Part of a small language model's weights: 4880 steps.
Each number is 50 + 10 x the weight over its row's rms, rounded and kept within 0 to 99. Layers, rows and columns count from 0. The size before them is the row's rms in percent of the matrix's.

# q: layer 5 attention query, 640x640, rms 0.0525, rows 618-639, columns 480-559
# k: layer 5 attention key, 640x640, rms 0.0492, rows 618-639, columns 480-559
# v: layer 5 attention value, 640x640, rms 0.0614, rows 608-628, columns 480-559
# o: layer 5 attention output (transposed), 640x640, rms 0.0528, rows 608-627, columns 480-559
q618 097:48 52 44 69 50 40 64 51 62 50 58 57 61 39 46 53 83 44 76 59 47 43 36 31 37 54 47 65 55 61 46 68 44 55 53 44 53 56 40 38 74 71 67 69 42 47 51 49 59 56 46 59 42 76 43 35 35 46 54 63 58 42 58 27 48 53 41 63 62 61 59 47 67 42 57 29 39 41 37 41
k618 092:46 41 60 47 39 57 53 43 69 37 46 46 41 57 55 42 55 50 67 50 30 36 49 39 55 42 60 54 56 72 54 62 58 47 61 42 45 57 58 55 67 53 54 50 50 51 72 50 53 60 59 50 40 39 41 48 40 43 56 51 59 46 62 39 63 32 37 62 58 61 60 27 39 69 47 57 52 50 57 32
q619 094:55 42 57 52 47 49 62 54 60 45 24 40 75 39 55 42 32 66 40 64 54 49 68 71 66 63 65 63 46 44 33 40 56 56 59 67 39 52 54 39 72 43 56 46 48 63 55 55 43 54 82 30 70 30 45 45 49 47 52 54 59 38 67 49 65 47 41 64 47 47 54 48 48 59 37 52 48 44 43 57
k619 099:49 36 55 43 54 41 55 41 46 55 41 54 57 46 34 40 47 60 35 50 45 55 38 52 51 63 49 22 66 36 48 25 31 56 63 44 33 30 45 56 66 42 67 23 41 65 54 51 55 36 50 43 53 43 58 66 40 58 44 71 42 57 28 51 47 48 50 39 54 39 42 56 63 58 42 46 34 43 40 50
q620 097:36 46 61 30 54 53 58 48 51 61 63 47 58 47 43 48 45 36 41 41 53 26 68 42 44 37 63 52 50 55 41 39 63 46 41 60 46 57 48 35 59 36 42 59 59 51 40 65 60 51 43 55 52 37 42 37 54 65 53 54 56 72 59 51 54 32 50 57 57 56 41 47 47 30 41 39 48 65 45 42
k620 095:41 50 53 41 42 50 63 59 30 44 48 57 61 27 40 64 46 46 30 45 39 49 44 39 57 52 54 43 65 50 48 49 48 61 47 52 54 49 52 46 52 58 52 51 46 55 47 51 52 44 50 48 67 49 40 41 50 54 40 69 56 37 61 42 37 53 56 38 61 52 55 45 43 41 60 60 47 55 52 53
q621 093:56 35 59 56 58 60 24 44 50 57 52 57 48 47 35 64 56 37 55 41 60 64 31 34 53 46 56 43 47 69 28 61 57 48 53 63 69 62 43 56 48 61 60 55 54 53 58 57 62 63 43 43 43 44 54 54 44 62 52 45 49 53 35 60 43 54 47 45 33 52 35 60 58 47 41 51 65 42 51 57
k621 091:54 30 49 36 48 67 70 46 59 39 40 60 57 68 56 61 48 50 49 31 39 48 39 49 58 64 50 60 40 54 43 64 57 50 47 66 70 67 50 45 54 39 52 54 39 43 62 37 67 56 54 45 59 46 53 56 56 28 35 47 60 57 66 39 54 35 43 67 51 31 58 47 51 52 28 34 69 68 56 62
q622 099:54 36 55 57 48 49 70 42 43 42 58 32 45 48 61 54 44 51 75 61 58 65 43 45 44 53 46 68 50 41 56 42 41 63 32 44 45 41 59 56 34 50 59 46 48 43 60 43 48 57 56 68 67 41 48 27 63 57 53 44 59 42 47 54 43 44 38 49 28 37 43 58 68 54 65 34 63 45 63 54
k622 100:66 44 47 49 39 45 67 53 50 43 46 72 36 53 49 44 45 50 45 65 67 43 33 44 36 63 33 58 43 29 50 48 50 46 55 40 38 50 56 57 45 36 60 49 44 44 55 60 47 45 33 68 50 33 69 55 30 30 51 60 50 72 49 60 57 43 48 53 51 58 38 55 65 62 46 38 58 53 51 57
q623 099:49 75 62 50 78 74 50 50 48 46 62 50 56 43 51 55 52 43 68 43 42 56 51 43 34 47 56 47 52 51 44 41 44 60 42 37 36 58 61 64 30 55 41 41 63 48 40 44 35 47 40 54 45 46 48 36 51 33 42 57 46 72 52 43 57 55 39 32 57 58 52 40 57 57 30 45 69 50 45 53
k623 095:61 47 44 58 43 52 48 58 52 45 71 65 53 44 59 55 32 50 59 62 42 64 63 73 52 31 69 67 38 61 68 42 37 49 60 60 49 38 59 47 42 58 36 50 54 28 63 40 32 56 54 71 54 71 45 40 49 34 53 56 53 68 60 49 42 54 50 35 46 59 43 46 60 69 46 41 47 57 48 55
q624 094:62 53 57 67 58 60 27 52 37 44 58 47 45 45 43 51 51 45 62 33 63 53 64 44 66 50 36 41 53 63 41 50 50 37 67 72 44 52 57 58 50 39 49 29 61 40 52 39 56 48 39 41 46 58 56 56 45 42 55 38 32 52 58 68 42 40 51 42 63 65 33 44 64 38 39 44 73 42 54 51
k624 094:50 59 41 58 49 42 44 47 63 59 52 59 70 48 36 59 50 42 74 44 57 46 39 30 35 45 43 40 45 60 53 64 51 57 45 63 37 47 49 52 58 40 51 70 52 40 54 55 57 46 43 41 54 62 54 57 61 61 47 49 40 69 43 35 43 32 52 38 53 46 57 39 55 39 45 46 47 56 52 41
q625 094:43 49 54 44 48 53 51 52 44 48 64 41 43 58 57 40 60 29 74 42 47 36 60 52 47 60 41 50 54 40 53 33 66 47 43 62 53 43 44 37 54 63 48 59 57 45 38 54 55 50 41 51 61 51 37 32 55 38 50 57 49 46 36 37 53 55 61 37 65 32 58 63 68 47 51 53 67 52 55 62
k625 087:67 67 70 35 45 56 48 44 51 41 43 71 54 55 41 55 50 40 43 35 35 54 48 36 31 51 40 55 62 39 55 35 56 62 60 46 53 48 45 61 62 39 63 67 49 36 49 48 71 53 48 43 54 53 53 51 48 58 51 34 52 31 43 47 47 61 65 52 41 60 59 60 51 60 40 57 62 41 41 37
q626 094:46 54 38 64 56 56 38 36 53 61 50 47 44 48 50 45 59 49 64 42 55 45 34 56 71 61 60 43 60 70 41 55 46 25 46 55 58 36 66 62 49 45 48 45 49 47 29 44 47 50 51 41 55 67 44 55 44 58 75 25 45 32 36 63 52 37 59 48 42 47 59 61 51 61 54 50 46 46 45 56
k626 093:59 46 32 58 42 45 46 57 38 50 43 58 49 53 66 41 41 55 70 50 55 53 60 59 41 39 62 61 54 68 44 46 56 44 42 55 55 42 46 55 46 47 34 56 38 36 43 39 35 54 59 59 55 52 41 38 41 45 61 32 59 39 46 55 47 47 52 26 57 47 58 44 63 61 59 45 54 32 46 54
q627 122:55 63 44 53 42 39 55 44 41 49 57 37 50 56 47 44 44 47 62 56 60 47 35 45 45 39 51 55 52 57 50 54 38 59 46 51 49 35 56 60 52 58 58 50 53 45 40 58 53 53 47 69 67 65 46 24 79 50 24 60 67 70 50 41 42 42 83 46 52 43 32 53 67 53 69 57 45 40 52 45
k627 093:63 40 48 43 51 47 47 40 64 63 54 64 40 69 53 41 27 53 51 65 45 17 40 64 44 46 62 49 49 54 40 44 60 44 53 58 37 36 73 64 45 65 51 43 65 29 62 42 64 47 47 62 52 40 37 38 45 57 47 47 65 41 52 65 52 40 42 31 61 51 50 49 47 70 46 46 44 63 56 45
q628 108:32 48 38 45 25 46 66 51 66 49 42 48 40 43 46 41 53 40 55 58 58 38 45 44 39 43 57 61 26 58 40 61 54 52 54 66 50 59 37 42 74 65 67 55 68 56 67 55 55 63 48 58 58 58 59 33 43 60 53 55 62 39 56 36 54 53 66 54 52 40 49 60 62 57 78 53 60 48 50 62
k628 093:38 29 44 52 42 59 50 49 61 58 58 59 52 81 55 32 40 48 41 42 57 46 59 50 48 44 60 60 40 49 43 48 42 48 55 67 58 50 44 58 69 52 67 47 55 43 63 40 56 73 49 48 48 48 54 44 45 54 67 39 60 48 61 60 52 60 38 48 67 39 43 40 37 61 51 42 55 52 45 52
q629 104:51 57 56 50 56 45 49 49 59 48 41 54 51 46 47 52 50 50 76 60 51 56 49 34 48 66 54 41 45 36 68 51 48 51 56 43 43 50 36 50 42 55 54 53 52 48 54 48 61 44 46 58 46 48 45 46 41 59 44 52 52 47 57 56 63 54 52 55 34 78 66 37 39 57 53 45 47 48 54 42
k629 101:37 53 54 45 54 47 58 57 60 16 64 56 44 38 42 61 55 49 57 51 62 47 59 49 51 45 56 47 52 32 68 48 43 51 37 46 37 51 71 55 26 67 44 53 60 42 49 60 35 56 49 59 40 31 63 32 50 58 51 48 49 48 43 36 63 61 35 51 50 63 40 50 45 56 65 42 49 66 33 53
q630 095:58 51 36 41 52 30 53 52 48 48 62 36 53 50 41 43 69 59 53 70 49 41 40 28 49 48 50 57 51 56 65 61 61 65 55 57 44 41 52 48 41 71 58 52 39 42 41 55 46 57 52 59 44 50 47 53 54 63 51 66 53 54 49 31 39 43 47 51 53 37 58 29 44 60 48 59 34 66 36 37
k630 096:42 52 50 60 52 46 53 43 56 42 59 53 48 40 56 53 66 37 55 73 48 41 51 57 57 48 65 56 60 55 47 46 62 31 63 46 43 54 50 38 55 66 41 48 53 48 50 56 39 62 58 61 50 53 56 38 71 58 75 52 31 35 63 44 45 57 41 50 42 46 59 33 46 56 53 60 52 54 53 44
q631 093:61 65 44 44 63 69 62 55 42 63 62 43 41 45 65 60 60 39 59 50 56 50 54 47 43 56 56 42 55 64 30 55 47 59 62 46 46 56 64 55 52 40 55 63 47 56 53 57 46 47 56 52 51 63 40 31 37 75 46 45 49 40 46 61 41 53 46 43 34 57 48 51 53 50 48 65 67 43 62 73
k631 100:42 49 53 43 50 71 56 62 45 42 50 70 48 50 65 29 48 50 55 44 64 52 55 42 59 55 47 37 64 59 52 60 59 41 48 49 50 55 64 47 60 51 48 56 54 57 45 48 49 48 54 62 76 39 58 29 51 48 52 46 60 52 51 63 64 51 58 39 44 61 35 45 49 49 67 58 60 53 47 34
q632 094:46 68 52 36 48 67 37 51 28 47 47 52 40 59 57 56 54 55 50 59 51 69 41 53 57 55 40 48 55 49 47 56 39 33 68 57 58 57 57 45 40 39 63 55 57 68 46 41 56 43 29 50 34 58 64 69 44 63 45 35 53 56 39 69 47 67 49 53 53 47 75 48 56 50 28 51 69 43 54 44
k632 093:48 46 40 48 41 56 46 57 59 32 52 57 60 50 71 55 54 51 68 34 68 59 53 59 61 47 64 52 46 56 60 47 49 54 48 50 52 50 69 57 59 49 52 75 34 54 52 44 46 50 39 52 35 48 63 64 50 54 59 60 56 27 48 60 63 49 39 48 61 57 57 41 61 68 38 45 54 59 32 28
q633 100:54 56 53 52 34 44 63 56 74 40 61 61 32 56 45 33 46 54 50 51 43 61 28 64 41 36 45 45 51 49 60 59 47 49 55 51 40 50 62 51 35 70 51 46 33 43 57 57 58 53 54 39 39 32 51 48 35 55 49 41 55 52 62 50 38 47 61 27 58 47 25 50 54 38 51 40 35 60 43 55
k633 096:61 72 57 42 48 51 60 57 67 52 53 39 35 77 50 51 52 58 36 59 35 56 42 60 47 56 56 75 45 55 52 47 55 32 45 64 54 52 36 35 36 60 47 69 48 41 44 36 50 46 51 40 49 33 55 53 44 37 56 41 56 49 59 54 50 58 52 52 47 31 57 54 61 47 50 49 57 71 64 61
q634 097:47 58 47 40 70 63 36 49 38 52 55 59 42 30 59 41 66 45 35 54 69 51 59 67 36 57 48 69 53 51 54 36 56 50 29 51 43 63 56 32 61 35 61 66 52 61 51 53 46 48 51 62 61 65 52 51 47 53 48 45 41 37 55 41 52 43 48 53 68 42 41 53 58 49 54 50 42 53 57 66
k634 099:68 47 33 28 48 52 24 55 65 69 36 52 52 31 58 48 65 62 48 23 46 56 45 53 66 50 61 50 46 42 50 37 56 44 51 51 62 49 51 49 60 46 66 71 45 67 46 46 57 57 53 39 52 40 54 62 51 53 42 38 59 33 39 55 43 51 52 56 66 50 56 62 57 22 36 47 56 36 15 51
q635 110:39 60 54 55 48 64 45 52 51 55 51 67 34 47 37 61 54 47 39 35 53 60 43 61 54 56 51 43 34 51 62 44 65 45 63 41 63 60 45 57 53 36 39 26 67 58 52 44 46 52 41 37 41 53 56 57 42 37 61 35 57 45 51 54 61 64 30 45 44 50 57 52 36 32 38 57 58 56 58 55
k635 092:30 46 52 63 57 53 49 61 59 57 60 53 40 51 41 58 40 56 56 49 61 70 57 42 45 45 44 58 39 47 63 52 32 36 56 48 49 34 53 43 51 49 53 45 59 35 66 47 55 46 42 49 70 56 53 39 60 56 48 70 73 64 36 40 57 45 48 66 39 31 67 51 60 41 45 42 69 67 54 51
q636 095:39 62 57 62 52 59 41 49 50 51 66 43 72 66 51 47 42 39 48 25 43 45 56 56 39 54 50 33 58 65 46 46 57 60 48 46 54 58 35 58 55 51 57 47 43 36 53 56 54 33 58 43 45 37 28 52 49 39 52 43 56 49 60 50 52 35 38 45 58 67 45 37 23 44 28 47 53 42 52 39
k636 093:56 53 50 63 47 42 54 56 42 45 68 46 64 56 44 69 64 57 33 42 17 52 59 47 61 46 36 31 63 52 46 48 43 71 39 53 46 41 54 58 51 41 44 53 51 41 62 56 48 36 50 31 58 41 34 44 54 37 45 55 61 57 49 44 49 28 37 52 53 39 54 47 47 63 41 57 50 63 48 59
q637 094:62 51 58 32 46 47 47 43 65 62 32 40 55 52 62 51 34 61 67 58 78 39 55 52 55 33 60 64 62 31 57 54 57 44 44 62 36 43 49 37 64 54 60 43 53 54 32 48 41 46 44 53 47 49 60 31 62 38 48 53 44 38 64 33 44 42 51 43 44 57 27 49 49 44 74 43 52 46 59 58
k637 092:58 59 49 56 64 46 44 44 52 61 48 42 38 44 38 54 60 46 49 39 66 71 39 52 45 43 59 58 42 44 37 39 49 55 47 52 63 54 46 51 48 53 51 51 38 52 35 35 48 68 52 28 50 42 57 47 50 44 49 56 58 61 41 64 37 43 48 60 56 39 22 57 67 45 34 53 32 45 28 62
q638 103:56 57 39 59 34 36 50 49 60 47 55 47 34 46 47 46 70 46 61 40 67 45 37 53 48 42 59 56 44 52 43 48 68 46 66 50 66 52 42 44 69 59 60 60 61 45 50 65 49 75 52 64 39 42 51 36 48 65 41 73 59 54 40 42 55 70 64 61 46 39 46 50 70 62 67 40 44 42 45 55
k638 093:58 53 44 35 31 46 47 45 72 50 43 59 56 60 55 54 55 44 69 55 61 31 42 68 45 40 67 62 43 45 29 28 66 44 61 47 63 62 50 51 44 48 58 49 48 43 63 42 57 57 43 54 27 33 56 32 42 60 53 58 50 46 51 56 66 56 49 58 48 41 70 64 45 66 47 50 60 62 50 49
q639 102:45 62 57 50 58 62 41 54 54 61 63 51 55 50 49 55 60 60 23 46 43 63 43 58 53 54 72 27 55 34 65 45 47 64 44 39 49 48 55 52 47 40 46 33 46 54 45 25 48 57 48 36 60 46 58 52 45 55 50 45 53 56 53 46 63 50 35 40 37 48 68 49 41 74 30 55 30 58 49 45
k639 101:50 46 51 42 40 37 51 52 44 54 61 42 45 58 66 36 44 70 35 44 51 56 61 48 47 58 56 48 49 41 62 49 36 48 58 44 42 40 48 38 50 40 41 52 49 72 60 54 57 53 42 32 52 41 46 46 50 64 20 65 56 66 43 52 43 47 42 67 18 39 54 50 56 53 50 49 41 54 51 57
v608 097:56 49 49 69 63 57 60 60 61 47 50 61 40 61 50 41 57 50 31 42 50 58 40 51 45 40 41 65 62 42 33 56 38 53 58 45 37 52 53 56 47 50 38 25 63 52 52 49 33 45 50 48 44 44 51 51 48 70 43 52 34 44 42 64 48 47 55 43 42 42 62 52 58 49 51 55 67 79 42 51
o608 095:45 47 54 41 44 57 55 47 45 38 47 46 55 48 30 49 33 52 69 38 55 44 54 49 34 67 68 46 65 42 60 49 49 59 50 45 58 53 53 41 58 56 46 64 39 58 27 50 59 51 43 54 52 33 52 37 37 46 40 49 48 65 61 49 48 60 47 37 59 49 47 36 35 45 49 60 40 53 52 41
v609 105:30 58 51 57 67 48 64 32 40 36 49 67 24 52 48 48 67 48 52 48 65 49 42 31 33 33 46 41 34 42 60 68 54 45 45 31 38 39 34 52 48 68 43 57 32 51 52 52 45 33 44 62 50 59 59 52 64 34 46 69 47 64 42 67 41 61 68 52 42 37 33 68 45 47 43 55 60 58 28 38
o609 098:68 50 69 68 60 70 56 57 52 45 66 45 69 58 44 45 38 51 30 65 47 46 48 48 46 71 38 53 41 57 50 33 33 53 56 69 44 44 42 43 47 39 50 53 45 39 60 59 61 56 58 43 64 41 42 58 42 39 53 45 46 46 60 46 37 45 47 34 61 43 47 51 53 28 67 53 69 41 62 61
v610 104:55 33 44 56 29 53 54 48 58 56 28 50 41 58 54 50 53 54 50 67 51 55 44 52 45 65 39 52 49 54 43 43 40 45 45 62 60 35 44 39 53 59 57 46 46 60 52 49 30 52 53 49 34 56 49 61 64 45 58 50 48 56 52 53 59 43 50 53 58 50 43 45 54 41 44 47 48 53 51 44
o610 103:26 56 58 39 60 50 37 49 55 53 45 41 47 37 46 42 41 58 56 46 50 55 38 47 43 64 45 52 45 49 56 50 58 63 38 37 57 38 66 76 34 43 50 42 37 40 56 50 66 45 73 39 83 40 63 43 50 56 45 54 68 67 46 49 50 67 64 70 43 49 46 55 58 51 50 47 50 41 60 59
v611 104:54 41 38 61 45 53 55 40 34 50 47 50 65 51 64 56 40 38 49 57 53 53 55 38 51 60 46 51 67 55 37 63 46 65 50 46 28 62 48 43 72 55 43 60 43 52 51 31 67 47 48 48 61 66 32 34 52 60 52 47 54 44 38 53 42 32 54 51 57 41 50 50 42 61 53 68 44 47 58 52
o611 101:72 42 46 50 70 51 48 54 65 60 41 49 50 43 50 53 55 46 47 41 54 55 59 53 49 61 39 56 51 41 49 71 57 43 67 47 64 40 41 44 57 42 62 37 42 49 42 50 58 61 66 57 49 53 60 61 49 63 58 47 64 43 45 55 49 45 46 57 42 58 64 56 59 32 53 50 64 52 44 37
v612 104:57 42 41 54 49 45 39 47 32 40 66 45 40 39 63 58 53 62 58 46 59 48 44 62 29 39 38 25 31 53 53 45 48 42 47 55 37 45 69 53 44 52 56 69 62 45 67 56 52 61 53 54 38 50 47 48 50 35 47 63 56 53 58 55 45 60 50 45 63 49 53 45 36 53 42 60 52 55 54 47
o612 095:39 48 69 60 76 49 56 43 61 52 46 63 62 49 34 52 38 35 36 34 42 60 56 56 47 62 62 51 51 53 27 43 64 41 39 41 22 39 46 62 41 53 58 28 51 58 51 59 45 37 64 39 56 67 44 37 50 62 47 47 37 58 61 53 54 38 53 34 42 47 39 47 45 48 56 47 58 62 51 71
v613 099:36 56 43 39 42 40 35 55 61 54 25 37 47 44 44 45 68 40 49 34 31 34 41 74 54 46 56 36 38 49 46 38 59 45 70 49 49 35 34 45 55 50 64 35 47 41 50 47 53 45 51 65 44 36 55 68 43 34 57 56 57 47 54 53 43 39 44 62 37 51 54 63 53 50 41 51 67 69 41 54
o613 095:55 52 50 51 45 65 44 56 57 45 49 61 48 65 45 56 57 52 27 45 66 53 54 36 42 31 57 36 54 56 64 47 60 53 56 59 45 73 65 55 54 56 58 47 55 45 70 51 48 60 31 54 55 53 46 43 38 50 57 54 36 42 42 48 45 61 57 55 57 45 43 61 41 44 43 55 44 46 59 48
v614 103:47 61 49 56 41 54 49 44 46 29 44 46 53 51 68 63 45 48 50 64 65 56 59 47 50 48 45 64 43 47 58 67 43 41 50 51 48 60 42 57 40 43 36 57 72 36 58 46 38 48 38 51 50 45 69 28 53 63 65 58 60 30 55 32 62 50 43 53 33 52 56 44 55 53 53 42 63 42 20 53
o614 099:57 46 55 49 60 40 63 38 50 64 52 36 46 54 53 25 58 53 45 28 38 32 47 42 44 47 49 53 72 42 59 59 37 73 53 40 41 39 36 39 73 49 49 46 47 55 60 66 45 44 63 50 56 37 35 52 64 34 53 75 48 51 57 46 64 56 64 47 56 50 58 44 60 53 44 71 31 58 70 48
v615 101:30 44 32 66 47 67 51 42 39 37 57 40 46 56 53 56 50 43 45 31 53 41 52 25 35 56 52 54 64 41 83 53 44 50 39 45 51 50 34 41 56 40 46 45 55 57 53 62 58 48 55 46 59 44 57 58 39 49 43 57 68 37 50 44 47 48 45 49 52 67 56 51 57 70 61 44 61 56 45 33
o615 101:60 34 74 43 41 58 58 56 59 35 46 53 53 36 58 52 58 60 40 54 34 33 53 44 51 56 55 38 43 63 37 58 76 60 68 52 40 56 39 49 62 59 49 35 39 47 51 52 52 56 42 44 61 51 58 32 57 47 45 52 30 81 66 48 57 56 58 54 53 52 40 49 55 45 60 59 40 50 45 46
v616 102:46 55 47 41 54 65 60 46 53 59 58 52 54 45 34 39 40 47 49 57 50 38 54 66 54 65 39 46 51 34 55 49 49 65 44 73 39 57 43 64 65 42 29 61 44 45 59 43 50 49 51 46 48 55 61 57 54 60 78 60 47 65 52 45 70 56 48 60 47 48 52 58 34 53 64 68 41 51 51 40
o616 095:50 54 55 42 58 35 41 48 41 39 60 49 50 51 58 60 50 57 51 51 47 49 63 51 38 41 51 57 38 39 46 40 42 58 44 53 43 51 38 41 35 48 55 69 65 52 44 55 63 51 40 70 51 29 52 54 49 49 28 46 35 66 44 44 52 49 64 33 64 71 63 60 59 59 43 48 49 47 19 56
v617 098:48 47 69 43 35 52 54 45 47 40 50 45 68 34 53 49 47 33 53 55 47 43 52 46 56 48 47 53 65 41 56 55 49 57 50 44 18 47 59 54 53 59 39 71 60 62 43 47 62 26 37 64 43 25 59 61 50 61 72 46 48 46 47 49 54 48 42 48 42 62 47 42 56 59 56 64 47 53 69 46
o617 092:50 58 50 54 50 59 56 66 62 62 42 53 33 52 58 38 76 41 51 30 49 51 61 41 43 61 46 33 33 60 63 43 58 46 45 47 71 44 23 44 49 43 58 56 31 50 57 54 38 77 49 41 52 53 56 48 41 54 51 51 64 55 64 55 30 53 50 48 52 69 55 39 46 60 62 39 53 33 24 49
v618 099:56 64 47 55 55 42 58 54 47 45 50 70 61 45 58 50 51 42 47 51 51 45 50 60 58 54 51 42 35 39 63 64 50 62 52 49 51 72 45 46 45 62 40 64 35 45 45 64 45 35 65 61 49 71 51 55 56 35 35 48 53 66 28 47 45 37 53 58 57 41 30 62 55 50 40 62 46 44 67 68
o618 095:50 41 44 72 62 67 43 44 61 66 56 36 46 42 50 41 51 45 48 56 41 54 46 42 52 27 35 62 44 48 49 37 47 49 61 38 32 50 68 61 45 27 59 58 61 50 49 51 74 51 45 55 58 64 35 49 38 58 67 54 49 47 66 59 47 56 63 46 54 49 72 55 42 82 50 44 57 63 45 33
v619 098:53 61 52 55 47 57 63 46 53 68 33 53 66 61 52 38 38 37 48 40 55 47 28 42 39 57 44 49 49 47 55 47 41 37 58 61 59 47 48 59 40 43 52 33 58 45 65 51 61 37 47 46 52 56 40 32 44 57 50 49 49 48 43 52 51 48 47 40 33 55 65 44 45 32 47 47 48 36 54 51
o619 092:45 52 51 38 43 41 26 46 43 54 53 58 53 49 53 72 60 51 51 48 61 68 58 46 53 40 61 41 63 54 51 57 69 67 42 42 49 51 68 56 53 73 69 75 41 48 33 54 47 59 40 57 50 57 47 66 50 49 48 37 60 49 47 46 36 53 41 40 71 43 30 75 48 51 48 46 41 67 47 59
v620 102:45 24 52 39 39 55 56 50 60 47 34 27 59 70 64 36 51 57 44 58 60 34 39 60 57 69 68 61 55 54 63 47 42 42 59 43 61 48 53 47 65 55 31 44 32 61 49 36 38 52 48 45 56 63 43 60 54 52 51 48 52 54 48 41 46 51 45 52 46 46 45 43 46 58 54 53 58 60 65 53
o620 097:42 48 39 68 44 34 52 52 53 48 45 40 48 35 57 48 54 42 58 50 49 36 59 49 39 44 45 59 48 58 52 63 64 73 46 20 52 56 44 55 41 35 42 43 55 53 40 59 53 47 35 73 56 32 51 44 51 72 55 55 55 34 74 47 43 61 56 55 31 58 59 57 65 50 58 56 43 53 43 52
v621 098:57 66 43 46 47 45 53 33 43 39 65 51 46 65 50 61 68 47 53 61 43 48 57 33 46 35 65 54 36 48 70 59 56 44 58 23 32 51 62 43 53 43 51 52 58 31 52 45 43 40 50 47 48 57 56 50 43 42 45 45 66 34 32 30 24 62 49 40 54 47 45 44 64 62 45 50 66 49 57 33
o621 095:42 38 56 58 70 55 31 56 61 54 34 41 66 50 51 38 43 58 46 42 47 56 37 71 42 57 43 68 70 80 40 44 49 57 36 76 58 60 55 42 51 46 49 45 51 51 53 71 60 40 51 43 44 53 47 52 64 48 46 41 52 59 53 39 59 59 64 50 41 60 35 66 40 54 71 49 44 52 51 55
v622 101:36 45 52 30 54 45 42 50 47 55 43 29 50 45 49 49 61 38 38 55 30 64 54 48 54 44 42 51 58 50 69 35 65 34 69 60 29 43 44 61 45 55 33 58 49 32 47 68 36 45 45 53 56 49 68 41 52 51 43 51 62 48 55 19 53 54 61 67 63 63 55 46 68 48 27 47 54 50 55 63
o622 094:54 43 57 43 42 50 54 64 52 66 39 58 59 41 53 54 61 51 46 51 61 35 44 32 55 50 43 51 52 47 49 42 47 49 42 55 52 44 54 54 48 70 49 46 43 53 67 42 60 58 43 55 52 15 62 45 35 44 37 57 47 43 60 54 39 56 60 67 53 54 64 55 50 60 60 54 43 56 31 46
v623 106:54 64 40 44 39 36 28 40 67 44 54 42 40 50 39 51 55 42 45 46 48 68 59 59 62 58 53 41 57 39 58 34 46 58 49 47 63 55 68 59 47 51 46 55 37 52 41 50 41 41 42 45 64 57 63 36 58 46 65 35 41 41 46 51 42 55 22 51 35 52 54 52 42 55 59 39 49 62 34 65
o623 101:58 41 58 35 60 62 59 48 64 45 49 55 52 39 55 61 48 61 36 38 66 43 65 36 42 45 69 40 46 52 55 46 36 42 63 27 60 48 05 46 60 63 65 51 50 44 44 52 64 49 43 52 57 54 40 37 53 68 45 55 77 51 50 45 70 47 81 37 56 49 64 45 48 58 54 47 54 43 49 41
v624 096:46 61 54 65 56 42 56 64 61 46 64 56 37 48 36 52 48 57 72 72 34 62 50 53 47 55 51 53 67 36 45 44 37 75 44 49 42 56 49 57 67 50 36 55 48 41 62 38 47 42 61 33 37 60 41 58 36 69 54 53 50 45 32 50 49 49 46 34 38 60 61 40 40 45 53 43 45 33 64 73
o624 092:59 39 38 59 44 60 49 44 41 56 50 55 72 64 56 44 49 42 48 44 57 65 62 62 61 55 43 55 53 58 43 61 50 50 57 48 36 56 31 37 27 61 51 55 50 64 35 37 69 70 46 70 50 43 55 53 46 42 49 45 46 47 66 44 40 39 46 61 62 49 62 59 47 32 42 62 54 58 51 42
v625 097:53 48 56 50 53 57 38 50 60 49 51 56 50 64 53 61 38 60 56 61 61 47 52 58 43 48 58 51 62 45 48 39 69 66 45 50 55 53 42 69 43 54 44 62 47 54 46 47 49 60 74 52 45 73 57 40 46 48 51 45 53 77 48 39 71 53 39 46 31 48 48 41 45 39 61 54 37 43 53 49
o625 089:42 56 41 40 50 49 45 40 38 45 59 62 43 50 34 52 33 63 57 52 48 52 45 52 43 63 54 44 40 63 40 64 37 42 49 42 55 44 59 55 35 28 55 43 55 52 60 39 50 48 48 47 41 31 62 54 39 58 46 53 54 47 38 58 63 49 62 49 66 52 68 47 45 53 47 41 58 33 56 62
v626 104:62 44 61 65 59 55 46 59 50 58 54 74 46 40 57 75 52 53 45 39 64 42 47 45 51 50 28 52 46 54 70 29 31 46 52 40 38 66 66 54 43 66 58 36 50 47 59 52 65 32 53 45 44 50 27 55 51 39 53 50 58 68 29 48 56 55 53 51 55 53 32 54 66 45 62 38 49 55 68 47
o626 097:51 50 57 53 54 56 51 38 57 49 34 43 71 55 42 56 41 59 74 48 53 66 62 52 48 36 46 51 54 70 33 72 47 53 47 52 64 59 75 52 55 49 60 50 49 52 54 36 52 43 69 48 58 53 55 42 29 43 47 51 41 76 56 51 49 51 49 54 57 48 56 54 47 56 45 40 51 49 24 58
v627 103:52 59 48 54 63 39 48 46 59 49 51 82 45 35 55 52 72 42 52 33 59 40 57 36 46 54 38 47 43 50 57 62 59 55 43 35 63 49 57 49 30 43 46 54 51 44 35 59 64 40 25 45 45 36 47 37 62 58 42 57 45 72 35 43 66 53 72 54 55 65 45 47 67 46 54 47 55 51 38 35
o627 098:48 58 69 68 56 59 54 52 30 50 32 30 53 64 44 43 36 40 42 56 56 47 49 55 46 35 63 45 59 53 51 46 37 49 60 82 52 48 52 42 58 47 49 46 52 59 46 46 37 67 70 53 48 66 35 32 49 45 60 52 46 39 47 70 31 57 45 35 59 31 40 60 53 71 65 52 64 50 50 67
v628 099:55 47 60 54 72 40 52 48 54 48 60 53 50 44 29 36 40 54 61 51 47 52 33 51 65 48 65 58 62 43 46 38 49 53 35 65 44 41 33 54 55 58 38 57 61 55 59 49 47 46 53 53 48 63 20 53 59 49 52 54 30 17 66 38 58 49 49 69 26 47 45 40 45 54 52 38 59 46 38 66